Part of a small language model's weights.
Training: a variant of Muon for these matrices, 466M tokens, 7148 steps.
Each number is 50 + 15 x the weight over its row's rms, rounded and kept within 0 to 99. Layers, rows and columns count from 0. The size before them is the row's rms in percent of the matrix's.

# layer 4 MLP down (transposed), 1344x512, rms 0.0469, rows 1332-1343, columns 0-31
103:53 55 40 49 38 40 37 35 58 17 36 61 56 38 39 40 57 48 53 50 75 50 51 38 43 71 43 47 48 42 64 84
095:39 23 50 64 50 61 58 44 35 47 44 40 67 45 40 58 63 44 62 32 41 66 63 39 54 39 40 37 45 71 49 49
099:39 62 64 51 39 75 49 45 43 55 56 43 54 48 76 63 63 47 61 68 70 48 44 53 48 49 45 40 46 37 29 54
109:53 52 34 54 30 77 63 78 54 41 64 53 49 53 57 52 16 28 45 37 37 71 73 44 44 32 45 73 49 50 60 57
101:60 31 54 71 43 50 44 31 68 59 66 39 60 38 62 32 29 50 48 45 42 34 49 45 64 67 37 40 12 39 30 76
094:58 51 42 40 51 73 49 69 58 29 66 36 56 44 63 27 54 58 78 59 53 39 50 35 46 53 39 62 43 88 65 56
106:63 42 63 46 48 46 51 66 62 66 34 69 61 39 57 60 11 62 69 49 61 52 48 53 49 58 50 73 40 09 32 64
095:42 59 56 57 64 31 38 40 87 52 24 65 54 31 14 44 83 42 43 67 56 56 43 71 63 38 44 63 51 55 40 49
099:55 54 68 46 50 39 65 52 42 51 51 27 24 89 38 50 57 47 46 46 47 66 60 61 31 60 41 51 48 69 53 49
090:52 75 11 52 37 64 64 48 41 26 73 50 59 56 50 43 54 48 58 46 59 40 44 35 68 48 50 58 58 37 60 45
110:29 17 21 73 75 72 48 44 37 60 46 64 37 59 71 74 62 44 38 66 58 44 48 34 37 35 39 68 78 63 45 39
102:40 45 31 40 68 65 37 42 50 58 33 44 80 40 40 43 58 61 71 69 42 29 37 69 50 54 56 57 37 69 48 80
# layer 4 MLP gate, 1344x512, rms 0.0993, rows 1333-1343, columns 0-31
096:43 48 43 56 36 40 89 35 62 68 47 49 46 39 57 43 31 71 63 57 57 37 35 58 66 66 64 52 53 38 75 18
100:43 38 61 46 49 33 53 39 66 67 38 57 40 44 30 28 43 62 56 55 44 44 37 36 56 47 64 62 51 20 41 69
102:54 50 60 65 47 51 61 61 59 64 60 55 48 51 54 67 36 56 51 40 67 71 37 48 40 40 55 46 56 51 43 47
100:38 37 58 77 73 36 35 78 48 58 48 62 57 56 60 49 69 48 58 58 64 17 45 54 68 54 70 55 57 67 36 51
096:67 50 33 03 47 68 56 65 53 54 56 27 47 63 73 40 36 53 59 65 44 69 42 55 31 62 44 51 28 61 28 77
108:38 59 47 32 62 74 55 53 72 51 61 90 55 34 24 86 38 70 50 43 48 63 39 72 34 80 53 52 42 44 21 54
096:32 84 42 83 52 55 46 74 33 35 60 62 50 54 11 87 31 56 48 32 46 66 52 49 69 46 44 65 45 33 56 32
100:18 61 51 57 62 51 36 61 66 54 50 52 34 25 26 40 25 50 19 48 50 51 61 45 20 27 58 62 25 64 70 58
091:60 52 76 74 57 63 49 73 47 56 34 68 50 31 81 59 60 39 24 54 63 58 34 47 47 47 39 49 42 36 76 56
110:43 57 59 37 77 67 43 46 32 66 31 57 63 73 31 42 49 57 64 48 43 65 41 50 70 43 60 16 46 43 42 55
101:52 23 70 71 39 61 54 61 53 33 46 47 56 43 49 61 50 10 20 49 86 79 46 81 58 59 63 54 75 51 39 35
# layer 4 MLP up, 1344x512, rms 0.104, rows 1333-1343, columns 0-31
095:81 55 44 44 16 49 42 51 62 14 67 76 51 46 48 63 27 70 63 34 47 58 54 29 49 60 62 40 58 35 44 55
097:55 58 35 52 44 60 73 77 58 63 62 55 35 50 59 60 72 61 56 60 29 55 47 53 26 36 41 45 61 41 55 19
106:56 34 47 37 67 54 46 60 62 76 67 32 69 76 47 42 61 42 52 17 41 46 54 47 47 45 50 52 44 42 50 76
095:76 63 57 48 55 53 38 52 33 36 29 63 60 71 62 26 46 41 83 50 44 79 46 32 41 46 45 29 50 55 46 57
096:38 24 49 50 63 40 34 36 34 45 57 72 30 44 44 64 56 59 47 58 48 46 59 35 81 35 54 60 62 43 33 41
105:77 43 55 38 79 56 48 32 40 33 33 43 52 52 53 65 50 67 76 56 44 26 56 43 56 71 68 78 48 46 17 32
088:57 69 29 70 48 62 78 37 49 58 64 37 22 41 60 63 38 55 44 48 55 51 59 62 49 48 64 60 19 64 40 53
098:41 53 26 41 48 57 58 49 75 69 35 56 51 94 78 68 50 36 58 58 46 51 59 55 31 46 36 36 25 76 62 37
089:72 44 45 66 32 62 56 75 60 68 45 69 42 44 45 46 90 64 49 54 48 46 23 36 57 57 62 47 70 50 38 70
106:70 37 37 46 35 15 49 31 36 40 46 51 82 35 85 50 54 45 60 55 46 61 60 54 63 27 56 61 54 39 75 45
102:47 54 41 51 46 71 55 64 68 38 52 39 42 34 30 36 56 27 82 32 38 42 69 40 19 44 59 50 55 40 74 39